Weights of a small transformer language model.
Architecture: rotary positions, normalized queries and keys, paired heads, gated attention, capped logits.
Training: a variant of Muon for these matrices, 242M tokens, 7377 steps.
Each number is 128 + 24 x the weight over its row's rms, rounded and kept within 0 to 255. Layers, rows and columns count from 0. The size above them is the row's rms in percent of the matrix's.

# layer 8 MLP down (transposed), 512x192, rms 0.0673, rows 92-126, columns 128-191
size [100  98 105  96  96 101  97  91 101  93 100 102 102  97  96 103 101  96  98  91 100  95 101 100 109  97 103  95  97  92  91 107  97 109  97]
[[120 141 129 154 167 134 128 143 154 129 161  75 163 134  63 155 112 175  94 121 107 108 194 129 176 138 114 167 152 133 129 157 154 129 105 141  89 138 139 150 140 116 139 108  91 113 105 128 118 124 136 125 147 127 154 166 116 128  87 111  87 213 121 147]
 [140 149 120 117 110 112 118  98 102 119 124 119 116 151 105 128 119 121 139 108 143 141 111 113 125 151 112 145 113 134 107 138 138 113 142 103 107 123 150 112  90  96  84 150 155 148 160 119 134 145 145 127 120 127 106 144  79 145 139  94 152 141  87  96]
 [114 122 101  89  99 143 168 156 111 167 108 145 110 138 124 147 139  65 143 132 144  98 140 120 103 165 115 158  92  91 151 128 152 126 107 119 148 121 123  72 138 130 147 128 158 150 122  75 108 135 134 148 143 141 135  84 143 115 113 133 130 104  90 153]
 [116 165 132 129 143 141 106  94 110 147 114 159 159 119 137 139 105 100 140 137  97  98  84 109 129  95 110  95 143 138 142 134 109 150 128 145  58 122 166 176 110  82 154 127 143 101 172 135 104 148 182 140 110  95 124 148 121 122 118  95 143 106 129 104]
 [159  97 133 130 126  82 114 123 173 138 131 125 121 167 108 117 132 157 150 143 124 136 119 120 155 144 124  96 163 125  80 156 102 134 119 117  77 137 148 106 131 174 148  92 117 144 129 168 153 138 165 176 110 139 148 146 137 203  92 143  93  94 118 131]
 [138 136  90 116 132 158 110 128 103 135  95  90 138 106 105 128 156 123 155 120 128  91 103 128 107 100 150 125 121 146 128 136 123 124 134  61 126  93 148 126 126 136 149 131 117 118 114 121 169 156 156 138 165 146 140 134 134 118  84 115 154 147 138  89]
 [168 132 131 131 115 108 134 136 198 100 120 155 109 132 158 138 142 123 126 111 113 109 125 158 153  72 107 118 108 138 167 155 153 126 146 121 121  99 141 107 126 154 119 130 126 151  98 152 142 148 135 138 170 139 167 110 127 142 119 131 107 121 139 134]
 [150 100 105  87 110  95 206 138 143 122 151 139 134 105 142  92 119 108 130 143 128 144 102 103 103 157 124 169 112 110 147 148 118 124 159 132 124 140 109  90 104 167 143 127 136 147  69 136 152 120 105 130 173 127 126  99 109 164 141  74 110 106 158  77]
 [124 123 111 134 148 164 122 129 135 174 143 131 123  86 192 126 110 152 149  69 132 166 118 125  75 134 110 129 113  83 118 102 108 126 112  92 117 124 143 105  99 129 136 108 111 136 145 132 125 132 120  96 113 103 148 124 100 112 118  74  85 140 120 143]
 [147 101 129 138 140 155  82 102 137  75 110 122 178 115 184 116 147 140 130 140  86  57 116 148 134  87 136 140 133 108 163 119 119 126 161 116 119 137 142 157 110 122 193 146 112 113 131 136 126 169 130 101 115 128 147 147 104 154  88 142 115 130 143 132]
 [146 127 172 124 186 128 172 106 157 155 140 103 130 144 111 107 186 138 111 122 140 134 141 148 175 117 149 135  91 118 109 125 154 148 150 155 158 107 121 128  71 138 162 121 143 110  73  93 119 110 192 162 164 128 124  96 112 101 144 103  86 139 151 136]
 [163 115 149 167 161 133 117 135 115 173 126 109 132 109 158 104 132 143 115 150 109 141 133 136 118 120 165 135 143 118 127 141 121 142  92 129 113 116 101 108 172 140 161  98 115  99 160 158 128 118 107 132 137  89 119 137 158 158 127 114 105 144 140 118]
 [101 146 102 118 141 134 121 152 110 140 132  89 133 102 150 113 146 113 144 134 126 138 161 149 146 167 118 127 141  90  97 125 130 162 136 117 121  89 113 154  84 209 129 100 136 163 140  89 108 112 116 131 156 148  57 186 146 106 145 101 166 137 170 132]
 [144 123  83 144 105 125 140  87 173 186 150 153 136  90 117 138 143 156 122  78 153 159 145 122 144 114 118 150  92 123 103 120 138 109 155 132 124 142 155  96 161 167 146 143 122 100 104 100 139 115 152 177 147 127 123 150 129 160 143 142  97 148 128 114]
 [175  74 136 185 129 121 114 111 115 119  96 119 162 132 181 137 137 107 112 122 133 126 148 127 115 142 111  83 130 130 140 102 127  97 150 123 122 152 118 151 159 117 165 131 160 126 134 100 120 144  96 140 133  94 122 124 128 166 138 163 118 128 110 127]
 [116 129 123 162 125 108 138 154  81 101  82  99 122 134  84 151 133 145  92 129 113 110 128 112 139 154 142 109 125 100  95 106 136 130 162 145 128 102 136 148 145  88 125 167 119 106 129 102 146 133 127 120 107 117 114 147 180 123 114 152 149 119 160 111]
 [112 120 143 129 144 119  90  89 163  92 144 125  84 142 155 109 122 149 171  86 118 149 136 178 134 200 141 130 125 135 101 146 132 142 107 123 116 155 128 175 106 102 155  72 122 140 144 127 145 103 134 111 103 134 134 152 123  96 104 121 121 148 116 136]
 [130 130  94 119 129 158 135 143 120 137  96 105 101 122 105 157 114  93 105 129 133 155 134 124 117 108 151 117  86 120 198 128 151 147 105  97 133 174 139 100 113 128 172 149 141 144 134 102  89 106  90 129  96 113  86 123 134 164 167 120 142 150 114 136]
 [150 169 117 150 163 148 158  69 127 156 117 164 124 156  75 149 170 131 117 110 110  61  78  95 165 150 155 106 140  97 129 138 105 134 134 121 140 109 147 141 123 181 121 140 100 159 122  81 138 159 131 137 168 125 124 149 148 123 174 104 137 134 144 166]
 [105 125 125 127 134 124 171  90 141  82 137  99 127 144 122 140 143 121 139 127 139 122 166 145 147  98 133 153 118  91 101 171 132 155 124 147 110  86 161 106 156  89 157 154  96 114 131 119 148  99 102 137 153  84  99 169 150 107 151 162  98 174 136 128]
 [ 99  96 102 129 115 126  80 101 132 132 105 138 129 112 156 146 158 116 161 119 140 148  88 158 144 157 139 122 138 152 123 156 120 134 121  92  87 107 136  96 144 141 140 128  76 149 143 139 134 122 153  96 131 134 134  85 155  95  97 118 121 177 129 149]
 [111 114 112 148 107 149  93 137 156 141 135 124 119 119  78 157 135 126 123 114 129 139 139 128 123 113 102 105 108 176  95 141 145 179 142 132 110 129 142 136 184 136 144  95 172 155 107 138 127 132 133 114 150 124 132  73 143 103  78 112 130 123 147 148]
 [130 113 121 163 158 144 116 124 117 155 161 108 122 102 151 117  92 177 109 143 123 123 148 154 136 109 153 169  98 132  80 142  89 125 134 118  83 110  93 125 130 104 148 111  98 104 133 153  94 125  95 127 119 134 102 142 134 154 101 197 133 126 151 170]
 [126 118  87 138  97 122 147  91 145 158 112 119  84 133 143 110 137 138 143 118  84 108 140 131 113 126 134 107  83 135 126 133 132 110 134 119  77 145 116 112 130 198 129 143 138 147 119 149 111  65 115 119 156 112 109 142 131 140 153 134 176 126 135 180]
 [ 90 156 147 132 117 127 174 129 126 128 164 138  99 112 121 110 111 160 158 111 120 141 154  91 136 171 108  97 130 138  85 108 124  99 145 151 125 181 132 146 124 121 108 120 144 162 117 131 146 120 146 111 138 134 123 120 135 128 151 161 137 153 147 121]
 [154 191 122 133 146 144  90 108 139 166 128 111 135 134 148 102 133 126 161 136 119 141 111  99 146  79 114 140  92 153 138 158 128 122 140  92 129 139 180 132 101 117 115 128  98 116 132 157 158 116 102 135 146 130 132 137 139 133 150 101 149 148 114  76]
 [132 122 168 141 175 130  68 122 105 150 109 116 134 124 165 144 126 120 110  83 108 158 126 107 194 125 104 104 134 135 123 107 136 138 134 146 129 159 129 127 112 107 113 133  97 130 113 150 104 121 140 105 125 148  66 143  99 151 107 170 137 100 138 132]
 [150 147 120 165 145 126 112 161  77 105 120 133 121 138 115  91 136 147 128 136 110 101 121 117 130  92 143 108 127 145 199 172 145 143 131 144 122 103 145 170 133 168 142  87 158 140 171 143 123 122 170 132 100  84 100 129 152 127 108  92 122 145 133 165]
 [112  90 138 112  82 129 157  77 143 154 145 105 134 100 122 117 105  98 160 156  83 145 118  94 111 159 130 137 147 168 143  92 111 109 101 115 131 113 125 105 135  94 147  72 154 152 139 121 111 136 120 129 142 100 118 134 114 142 169  80 127 106 166 166]
 [101 188 121 129  89 159 145 128 123  71 126 120 143 114 138 151 139 141 145 143  92 131  66 118 129 151 128 116 163  97  92  98  96 104 132 145 143 108 105 192 141 137 107 169 127 125  85 127 107 174 134 156 156 123 126  90 153 130 148 141 126 128 134 178]
 [128 142 173 137 139 131 158 126 135 154 148 154 121 153 111 102 134  76 152  79 134 149 107 173 123 157 159 141 136 144 152 108 121 155 134 145 133 114 118 134 150  98 140 142 124 133 120 115 122 183 110 146 124  89 188 103 154 140 152 143 141  90  87 186]
 [105  93 103 138 137 168 107  98 108 102 135 136 143 105 112 134 105 121 108  84 116 112 149 154  87 156 138 134 118 168 132 143 144 142 168 133 113  73  86 169 154  97 153 147 141 132 124 141 117 138 114 114 162 153 132 109 113 125 128  98 146 190 142 132]
 [113 166 125 119 159  94 141 114  87 170 144 120 142 115 158 118 145 120 126 138 149 139 153 122 137 123 121 153 146 128 143 139 145 105 145 110 123 118 107  94 127 123 161 132 128 174 111 114 139 146 139  91 117 134 141  79 125  99 121  95 170 124 149 162]
 [165 119 120 130 102 121 194 129 118 146 110 103 116 109 132 119 163 121  84 106 117 114 176  80 133 107  88 132 154 107 130 142 111 109 139 133 145 105 139 111 121 104 127 108 151 135 104 142 139 139 169 163 180 100 108 126 115 104 139  78 110 114 120 137]
 [114 133  78 145 147 143 151 129 129 145 110 167 130 161 109 132 127  83 120 120  82 137 154 141 153 136 102 137  69 153 129 108 130 115 185 130 129 122 124 101 132 112 133 143 156 128  99 140 161 147  97 134 122 129 110 148 141 132  95 140 138 142 151 126]]
# layer 8 MLP gate, 512x192, rms 0.178, rows 93-127, columns 128-191
size [ 91 112  94 101  99 101  89 103  97  96 101  69 100 104  97 109  96  98  87  98  98 102 105 102 101 102 104  94  92  90 106  83 107  97 101]
[[139 133 126 152  90 122 101 214 104 137 162 147 107 130 140 107 136 102 107 148 138 169 158 125 136  90 133 115  82 123 115 158 122  94 188  88 118 118 158 143  99 113 131 153 154 113 122 112 122 123 140  99 101 153  94 105 108 130 160  93 107 137 131 164]
 [ 91 134 141 146 161 134 139 104 130 107 144 162 128 155 155 176 100 137  91 105 162 100 104 148  70 116 103 117 131 105 112 158 129  99 111 136 125  90 100 115 158 105 122 110 160  98 154 137 116 119 151  94 149 108 109 119 175  57 126 148 121 127  99 105]
 [ 92 132  88  95 119 157 144 165 123  96 140 104 151 146 110 155 152 142 120 171 165 120 145 114 148 134 149 146 134  99 166 152 155 142 156 102 117 162 111 184 143 137  99 162 132 122 117 128 137 110 134  92 145 148 126 148 123 149 146 137 113 106 125 130]
 [108 137  73 145  88 166  73 184 142 138 124 105 125 125  96 136 126 108 142 104 108 137 149 135 179 127 108 136 151  71 130 119 109 151 140 141 103 123 169 115 157 118 116 118 165 117  92 108 110 137 116 108 153 103 109 129 173 139 126 126 142 139 134 140]
 [101 125 148 121  73 103 133 147 182 105 134 185 137 161 149 115 148 125 149 138 131 140 147 126 167 137  85  83  87 128 184  89 135 195 111  75 112 111 123 187 153 115 131 123 133 124 145 145 124 126 104 125 108  95  76 175 169 120 160 119 119 102 113 114]
 [ 89 107 124 133 154 139 115 155  96 133 115 119 121 111 138 107  86 136 150 105 141 144  81  93 148 152 138 146 192 126 110 148 143 109 141  93 119 147 151 111 128 126 138 146 146 170 126 116  61  75 106 165 105 123 113 120 152 138 151 167 146 169 149 137]
 [166 123 103 135  68 100 106 100 141 130  80 151 152 100 141 122 105 119 173 139 120 124 126 121 115 168 144 148 110 156 111 130 125 108 151 162 105 145 133 136 186 154 114 104  85 140 115 119  55 115 116  88 127 106 160 138 113 114 138 122 117 112 148 141]
 [109  93 129 128 145 123 173 105 101 125 114 108 128 104 108 125 152 106 128 131 117  96 139 120 135 119 109 114 117 140 122  76 143 105 108 103 120 117 115 133 119  94 122 131 155 111 175 153 113 129 114 140 145 171 102  86  73 121  94 108 124 107 143  92]
 [150  93 140 144 107 105 130 137 144  99 124 125  66 160 104  84 142 133  87 118 120 120 140 121 100 101 103 109 120 140 121 110 152 108 102 128 123  96 153 102 113  93 142 124 116  98 118 134 163 122 163 170 106 113 105 115 108 153 145 121 176 175 100 110]
 [156 139 135 135 162 137 169 122  93 132 136 122  99 134 135 131 103 110 169  83 172 105 132 103 141 134 146 146 101 119 113 106 146 157 168 138 107 132 135  97 115 169 122 122 167 118  94 148 153 137 124 140 108 117  72 116 112 145 130 147 123 109 127 121]
 [144 133 117 117 137  82 123 148 149 144 111 130 129 140 126 121 134 140 110 138 122 170 127  87 146 142  84 139 174 134 107 154 106 104 135 120 160 118 108 153 128 158 115 123 129 133 126 143 137 103 176 111 109 128 164 126 123 107 101 130 199 115  90 100]
 [138  78 153 148 130 139 136 118 179  80 119 147 111 150 105 132 113 132 104 176  98  94 110 110 132 102 151 103 126 161 143 121  96 106 106 122 108 189 155 128 175  62 112 154 141 101 129 152 139 150 121  82 119 129 170  75 124 136 116 161 107 148  67 152]
 [149 110 129 132 138 111 153 185 118 115 178 161 117 132 127  71 105 121  98 131 131 146 128 143 128 157  90 134 144 142 159 133  74 151 112 159 153 101 116 157 111 144 131 184 101 103 110 113 119 139 148 119 158 112 117 106  77 109 157 129 102 140 140 145]
 [118 145 145 102 138 107 144 128 164  98 138 144 145 141 149 100 122 103 145 156 108 103 158 113 125 141 121 165 126 132 118 130 164 111 113 131 132 134 114 159 160 167 104 102 159 120 118 112 159 156 143 112 123 113 105 159 136 107 125 137 128 139 131 165]
 [131 138 157 102 183 138 112 116 141 129  93 125 110 158  90 163  94 109 165  97 155 146 135 113 102 147 129 128 130 125 129 118 115 119 102 137 123 133 148 123 142 107 130 111 126 137 103  90 106 107 144 103 126 117 128 150 107 108 147 142 136 131  98 100]
 [132 116 129 122 133 111 129 152 159 100 151 132 122 134 141 135 114 124 103 152 133 140 156 144 146 144  66 102 106 157 102 174  78 139 121 148 113 177 116 167 178 126 172 100 153 112 113 135 120 112 135 149  93 146 158 195 135 129 138  98 132 142 164 160]
 [113 141 145 131 153 138 167 156  80 109 147 121 126 144 134  21 113 126 125 127 149 126 138 152  99 130 135 146 151 128  80 160 144 129 146 116 146 121 152 142 128 125 138 166 131 112 143 105 128  93 134 141 201 137 123 143 159 150 107 155 149 125 149 141]
 [121 102 108 194 129 161 164 115 112 154 153 116 117 149  74  96 177 117 118 127 191 101 118 113 164 156 108 115 133 136  97 142 118 113 151 120 133 146 113 189 158 111 156 127 124 144  99 117 171 123 147 158 162 130 113 121 107 106 130 104 132 107 135 121]
 [ 99 101 142 110  52 127 118 146 136 125 146 135 137 161 159 130  94 144 146 145 173 159  77 136 135 115 115 125 141 133 106 134 105 156 136 143 125 100 179 120 115 134 168 162 142 106 136  69 128 138 116  99 184 122 132 127 122 150 163 107 142 132 140 122]
 [136 125 128 142 129 118 141 177  89 155 137 119 178 133 125 143 131 102 107 135 145 127 148 137 143 143 136 136 149 109 141 105 115 156 109 159  97 107  96 144 126 129 166 150 106 136 188 118 127 100 137 141 108 103 135 129 130 158 146 135 148 150 137 127]
 [ 86 147 126 123 141 130 114 120 138 158  96 150 138 141 149 125 149 114 115 106 111 129  82 117 106 133 139 148 129 149 109 113  78 118 137 162  96 125 119 158 166 143 123 145 103 100 121 152 143  95 118 130 109 106 114 140 112  76 124 133 136 130 123 120]
 [ 84  76 170 144 145 144 140 123 139 127 139 124 110 149 145 129 138 146 141 130 128 114 121 166  54 109 142 134 144 115 100 128 137 147 119  98 156 155 122 118 158  84 137 121 139 194  88 120 110 109 151 120 119 128 147 127 143 161 102 136 133 138 167 157]
 [117 103 155 110  74 147 121 105 115 150 106 101 159 138 141 125 114 125 123 167 150 109 158 121  91 165 135 139 149  89 144 130 120 149 141 118 108 138 170 131  96 117 115 121 115 142  48 112 113  94 139 111 154 112 103 151 100  97 119 133 126 113  97 131]
 [133 127 123 102  88  87 106 103 135  94 122 111 131 158 139 106 103 135 104  92 100 106 129 103 179 129 119 144 137  99 101 114 164 113 166 165 121 132 131  95 151 101 107 119 153 129  98 155 128  96 110 101 124 115 162 156  97 117  94 128 167 149 118 121]
 [150 149 128 182 132 133 135 132  87 131 137 132 142 112 120  97 169 140 121 163 129 110 152 120 118 142 115 126 126 141 133 143 120 142 128 149 112 101 156 104 152 133 158 143  65 146 142 159 128 129 153 131 115 134 129 123  98 153 156 117 124 156 158 194]
 [155 127 132 156 120 142 129  97 123 110 115 137 125 132  99 120 107 114 123 103 140 148 128 175 125 119  77 105 147 113 156 150 106 130 167 114 108 157 118  89 163 133 111  99 136 110  93 137 117 158 110 109 178 142 126 161 104 144 132 109 128 104 133 122]
 [127 104 152 109 143  98 156 151 133 103 134  91 136 155 133 119 108 143 151  85  95 141 155 132 121 132 103 155 118 151  81 114 112 156  99 177 167 131 102 124 157 108 164 136 121 156 154 135 116 108 101 174 146 137 163 138 100 150 135 123 107  98 119 136]
 [ 94 105 147 128 139 105 194 148 108 147 120  91 116 148  83 115 159  81  74 138 138 118 134 141 117 110 152 178 121  97 134 163 122 123 144  90  95  87 149 135 156 150 125 107 158  94 113 120 110 118 145 122 146 134 124 106 138  83 127 161 141 111 175 111]
 [113 108 137 115 121 107 101 141 155 127 161 127  93 125  83 139 154  89 121 108 110 138 126  87 147 130 172 100 131 158 118 120 129 127 124 158 117 159 117 128 123 145 109 107 150 109 152 178  53 203 135 169 130 138 158 163 172 124  75 123 140 120  95 118]
 [128 141 117 145 141  83 138 100 170 140 114 117 131 119 137 147 103  99 132 152 137 131 126 109 139 120 107 105 136 109 135 113 169  74  99 122 145 153 129 122 169 116 127 168  99 167 118 148 147 140 124 131 136 128 125 153 139 109 136 134 105 131 142 133]
 [124 149 138 127 122  97 173 126 114  93 156 156 135 116 120 186 159 128 117 150 164 147 134  95 101 133  62 138 113 149 128 120 131 134 148  90 137 133 117 140 152  99 118 113  86 134 171 126 126 128 150 115 145 117 134 119 165 146  97 131 129 112 115 142]
 [149 124 112 113 134 120  98 140 110 158 165 146 131 153 157 124  79 143  62 134 110 118 120 111 125 104 129 123 160 176  94 120 144 114 102 110 148 162 126 120 164 136 108 103 123 142  87 163 133 136 164 131 118 171 150 128 149 123 104 145 106  81  99 118]
 [129  82 121 118 149 150 138 118 120  88 117 131 157 125 144  97 135 129 149 127 160 119 120 142 120 142 123 101 106 185  98 121 147 112  90 131 137 128 151 134 120 153 149 121 121 116 106  91 117 120 161 124 138  97 121 181 125 110 123 109 122 150 159 124]
 [115 109 141 139 116 150 118 123  69 116 117  85 108 137 116 115 144 126 118 100 152 100  62 116 150  71  98 105 167 178 151 141  92  88  95 130  81 121 130 112 149 118 107 150 117 107  83  89  88 183 129 154 127 117 133 130 110  90 160 107 141 127 114 149]
 [102 168 109 118 107 159 137 120 135 150  73 150 123  91 182 145 117 113 163 142 101 115 134 157 125 110 119 173 146 105 131 106 153 167 167 105 143 100 111 154 161 155 127 115 136 105 127 132 160 146 113 116 112 147 126 127 122 129 140 144 155 117 102  91]]
# layer 8 MLP up, 512x192, rms 0.183, rows 93-127, columns 128-191
size [ 95 110  95  99 108 100  96  98  95 101  97  84  94  98 103 106  98  97  92  96 100  98  99 101  98  97  99 103  89  98 100  86 102  96 102]
[[133 132 185 176 105 161 148 168 115 130  97 135 108 129 151 107 111 123 160 162 111 132 150 102 118 127 127 128 157 109  68 126 132 163  89 121 186 111  78 114  93 138 150 134 174 125 138 110 167 104 181 119 120 116 108 104 127 150 130 156 128 120 131 176]
 [127 129 170 120 152 113 128 143 104  73 125 100 158  87 119 172 121 106 137 105 150  98 117 102 191 116 167 102 106 134 132 116 109 110 115 105 122 129 113 143 116 132 132 165 151 146  90 138 132  96 137 155 165 123 161 138 107 133  99 156 131 163 132 132]
 [167  91 102 164 110 127 151  94 153 127  78 139 151 150 136 122 114 167 120 114 136 102 113 131 104  94 129 117  44 129 100 141 133 161 125 156  92 123 154 130 153 112 125 131 133  98 107 125 139 141 117 140 126 122 155 113 146 130 113 144 107 101 152 110]
 [138  98 149 110 111 141 124  85 172 115 112  97 164 140 126 133 125  81 116 159 143 129 151  65 128  91 169 159 114 118  97 120 179 119 126 141 145 125  89 116 110 117 118 124 154 160  96 152 189 130 153 143 166 107 166  91 130 161 136 109 127 119 150 106]
 [141 143 138 119 124 111 134 126  74 132 113  90 125 141 117 112 116 160 105 124 139 176 130 122 114 139 135 156 116 122 124 143 118 131 119 120 138  98 146  89  87 108 136 148 129 152 113 168  94 117 128 114 160 137 160 103 131 117 121 130 131 151 104  96]
 [166 133 116 141 129 153 136 133 117 123 108 136 174 118 139 126 132 125 118 125 113 131 138 162 165 134 121 150 109 127 167 192 150 114 166 126 118 158 183 112 132 130 139 120 127 106 119 125 122 117 132 143 127 138 172  87 149 138 127  77 113 125 141 164]
 [ 94 156 127  90 155 116 116  79 165 108 132 145 195 150  99 151 140 116 138 105 137 149 124  84 163 155 116 136 127 152 140 133 121 106 133 142 107 122 135 143 125 103 129 146 104 126 132 124 161 149 161 115 117 159 116 170  93 119 117 149 112 173 131  71]
 [105 131 129 127 141 127 176 129 143 136  93 131 115 108 132 149 131 114 108 139 154 147 132 114 127 140 100 117 118 150 116  73 146 122  98  98  88 123 131 115 130 115 131 179 147 168 161 157 149 121 101 178 104 126  85 110  99  92 105 133 142 141 155 109]
 [126 120 133 158 157 103 110 143  84 144 111 109 162 172 109 109 128  93 158 111 131 103 132 149 105 130 129 124 150 121  63 101 113 135 153  91 101  86  99 122 101 130 113 128  98 155 118 154 142  98 141 145  93 134 144 147 116 137 151 153 141  95  98 128]
 [128 106 167 123 136 137 144 125 169 116  91 123 160 142  91  79 135  90 110 138 134 116 108 117 164 174 117 119 116  93 141 118 105 109 109 161 138 132 141 148 114 128 171 162  96 139 148 152 117 171  92  97 163 150 140 124 114 147  99 159 153 197 125 107]
 [148 115 154 131 100 135 104 120 130 101 119 159 104 138 106 140 154 129 114 137 121 116 176 138 143 145 110 156  92 103 137 126 101  98 117 141 117  65 168 113  99 158 102  98 126 118 151 181 112  88 111 101 125 153 140 143 119 138 101 125 136 107 119 139]
 [135 100 145 118 151  64 147 111 156  84  90 133  83 169 138 131 147 132 112 109 146 110 130 119 122 116 147 123 127 180 148 146 136 127 124 120 154 136 142 149 136  99 135 177 160 117 129 151 116 152 145 141  90  83 171 129 112 112 153 154 101 145 105 131]
 [116 165 116  78 121 141 141 169 145 121 132 109 139 150 115  61 134 110 129 153 132 150 179 152 122 180  94  93  84 141 117 105 153 151 131 131 116 137  93 172 119 163 148 107 148  77 156 116  71 116 110  96 152 172 155 161 124  93 123 122 141 155  95 133]
 [138  99 136 111 136 100 149 155 132 140  81  95 108 135 154 134 139  93 125 107 139 125 139 142  77  82 109 133  76  93 167 122 119  81 123 135 125 123 177 108 141 129 113 118 139 109 125 109 116 127  89 110 123 168 125 139 136  99 129 135 163 158 178  93]
 [109 144 141 150 123 135 132 113 118 117 109 118 160 160 181 145 182 125 117 130  86 178 144 149 101 117 112 123 120 120 124 122 121 144 122 101 149 111 161 132 141  99 112  85 106 146 103 140 116 131 113 116 129 156 103 140 137 117 121  79 164 127 131 146]
 [ 99 184 121 133 170 183 150 128 153 101 149 143 138 118 119 109 110 118 143 101 112  77  84 151 120  94 157 172  86 113 120 192 153 141 126  96 135 130 137 142  85  97 112 108 157  88 142 127 124 110 141 150 123 123 173 162 125 109  75 110 147  63 124 173]
 [ 85 130 128 122 151 134 129 191 110 156 110 127 149 118 161 125  98 154 134 139 109 124 100  70 119 121 143 157 176  83 119  92 132 102 149 126 110 122 148  98 114 110 118  94 140 102 132 127  64 132 151  79 121 163 111 157  97 129 160 129 118 155 152 147]
 [126 131 131 153 105 114 123 114 160 144 130  76 130 130 158 141 132 125 149  93 144  80 133 138 120 114 155 144 103 134 115 126 127  97 133 125  75 141 163 120 129 161 107 135 120 115  78  95 109 144  98 141 156 160 163 163  96 123 116 132 125 171 137 135]
 [ 97 161 116 117  97  67 154 128 120 129 110 102 120 113 134 134 129 137 147 126 137 109 154 116 144 166 121  90 126  98  85 141 139  96 126 132 139 124 136 140 127 167 181 133 138 111 141 138  94 118 154  99 135 138  68 122 102  93 125 158 142 133  98 115]
 [104 121  99 121 102 135 131 121 118 156 122 114 128 139 156 110 157  89 137 100  99  97 124 166 142 132 107 135 124 126 107  84 120 161 108  95  96 103 161 117 134 124 142 155 115 133 185  84 116 135 111 142 105 138 134  52 109 116 147 142 172 133 110 146]
 [104 120 117 152 130 116 162 143  97 152 111 137  97 140 102 168 124 120 123 125 140 151 124 135 106 108 106 102 124 131 101 122 145 142 176 162 136 117 125 158 119 146 146 152  98 130 141 120 120 131 143 144 109  93 122 123 127 151 153 122 122 100 113  98]
 [104  94 133 134 145 143 150  82 132 110  98 128 104 169 163 133 144 121  78 101 136 115 151 143 136  77  94 174 111 109 113 139 138 134 116 133 150 111 117 164 126 123 173 120 122 100 106 106 101  96 141 144  86 114 135 104 118 171 112 135 156 133 101 143]
 [154  94 133 113 120 115 132  74 162 141 103 147  79 138 103 109 144 150 110 112 148 125 133 116 106 103  83 126 149 156 150 125 144 146 103 177  95 133 148 115 118 151 157 144 126  82 101 119 167  97 136 128 166 120 151 140 142 127 122 101 156 111 160 148]
 [119 156 151  95 139 116 151 146 125 169 139 131 112 116 125  63 123 102  84 110 101 125 126 156 154 168 145 121 102 116 137 140 148  96 171 158 124 158 129 131 128 133 118 109 137 103  91 121 139 130 115 120 122 144 135 141 104 151 113 136 127 159 119 108]
 [153 137 155 117 124 104 106  84 164  95 152 140  94 158 142 148 153 152 119 130  94 122  80 129  94 142  95 129 144 122  97 138  98 166 142 114  97 115 162 125 157 125  78 107 140 173 159 152 127  96 126 134 154 183 141 122 101 145 162 137 120 168 136  77]
 [151 153 127 164 162 133 152 137 121 126 123 129 105 132 121 119  85 129 127 135  90 144 116 144 155 127 120 129 134  77 115 133 153 145 116  94 132  97 148 140  77 114  89 122 114 144 149 121 148 128 117 113 108 154 118 126 151 105 105 145 158 113 128 173]
 [ 87 106 123 118 117 137  95 125 154 205 143 129 122 154 129 109 136 158 107 127 164 100 117 120 161 136 144 126 100 126 163 132 158 142 139 154 102 192 121 144 125 140 107 103 124  95  84 121 166 118 142 111 127 121 106  77 131 134 145 154 117 113  85 158]
 [128 126 105  78 155 124 138 110 158 118 180 114 132 113 151 106 149 137 119 114 129 160 108 166 134 101 154 160  66 105 115 131 126 139 158 134 130 153 129 185 148 174 114 117 139 108 154 137 110 128 123  92  99 151 144 118 148  99 121 121 136 116  99 108]
 [120 127 162 162 120 164  99 146 152 143 147  95 153 117 113 120 135 147 140 143 115  86 135 124  97  75 128  87  84 153 139  97 130 144 127  94 156  95 136 134 115 117 121 123  74 162  73 126 131 130 128 147 139 129 120 109 109 176 144 147 150 131 135 141]
 [131 145 156 113 133 130 116 136 163 144 137 143 124 174 117 133 109 156 142 138 122 126 142 116 125 108  66 118 121  98 113 113 138 109 136 103  69 113 138 133 182 124 114 171  84 111 117 101  99 123 150 149 112 111 104 165 184  63 143 109 123 162 118 120]
 [158  87 137 121 148 132 126 144 116 165 149 130  89 150 124 127  87 140 129 126 120 141 140 149 146 117 140 131 132 142 126 124 127 135 131 147 141 120 138  85 101  94 125  55 151 141 126 147 115 155 117 147 106 106 102 115 126 181 164 141 108 104 121 184]
 [130  93 139 109 104 120 112 129 140 160 134  82 118 122  49  91 124  93 124 119 110 112 137 151 126 127 109  99  98 105 135 115 103 117 157  97 120 104 120 110 123 109 112  65 138 123 110 150 122 119 143 151 132 150 147 102 120  92 139 141 156 130 150 110]
 [199 157 139 127  98 108 123  91 154  96  98 151 133 170 112 147 143 147 146  88  97 116 128 130 105 121 111  77 156 129 116 138 104 110 116 123 120 109 110 130 131 120 130 117 117  77  94 115 146 162 143 150 154 107 156 129 154 127  73 126 121 101  97 110]
 [119 172 153 146 125 152 140  92 101 132 119 135 123 140 126 146 122 122 126 123 131 134 128 123 127 131 132 104 119 132 121 131 125 124 154 145 135 125 139 128 140 110 117  85 111 113 177  98 109 103  80 140 136 138 117 151 115 126  84 138  99 128 132 200]
 [168 129 110 137 120 143 152 135 113 115 118 144 110 108 141  89 125 173 117 186 118  90 169 132 139 120 167 118 158 132 123 160 133  99 125 151 152  82 153 169 130 112  93  85 154 147 136 113 161  85 128 122 124 147 146 138 164 140 159 129 129  88 137 114]]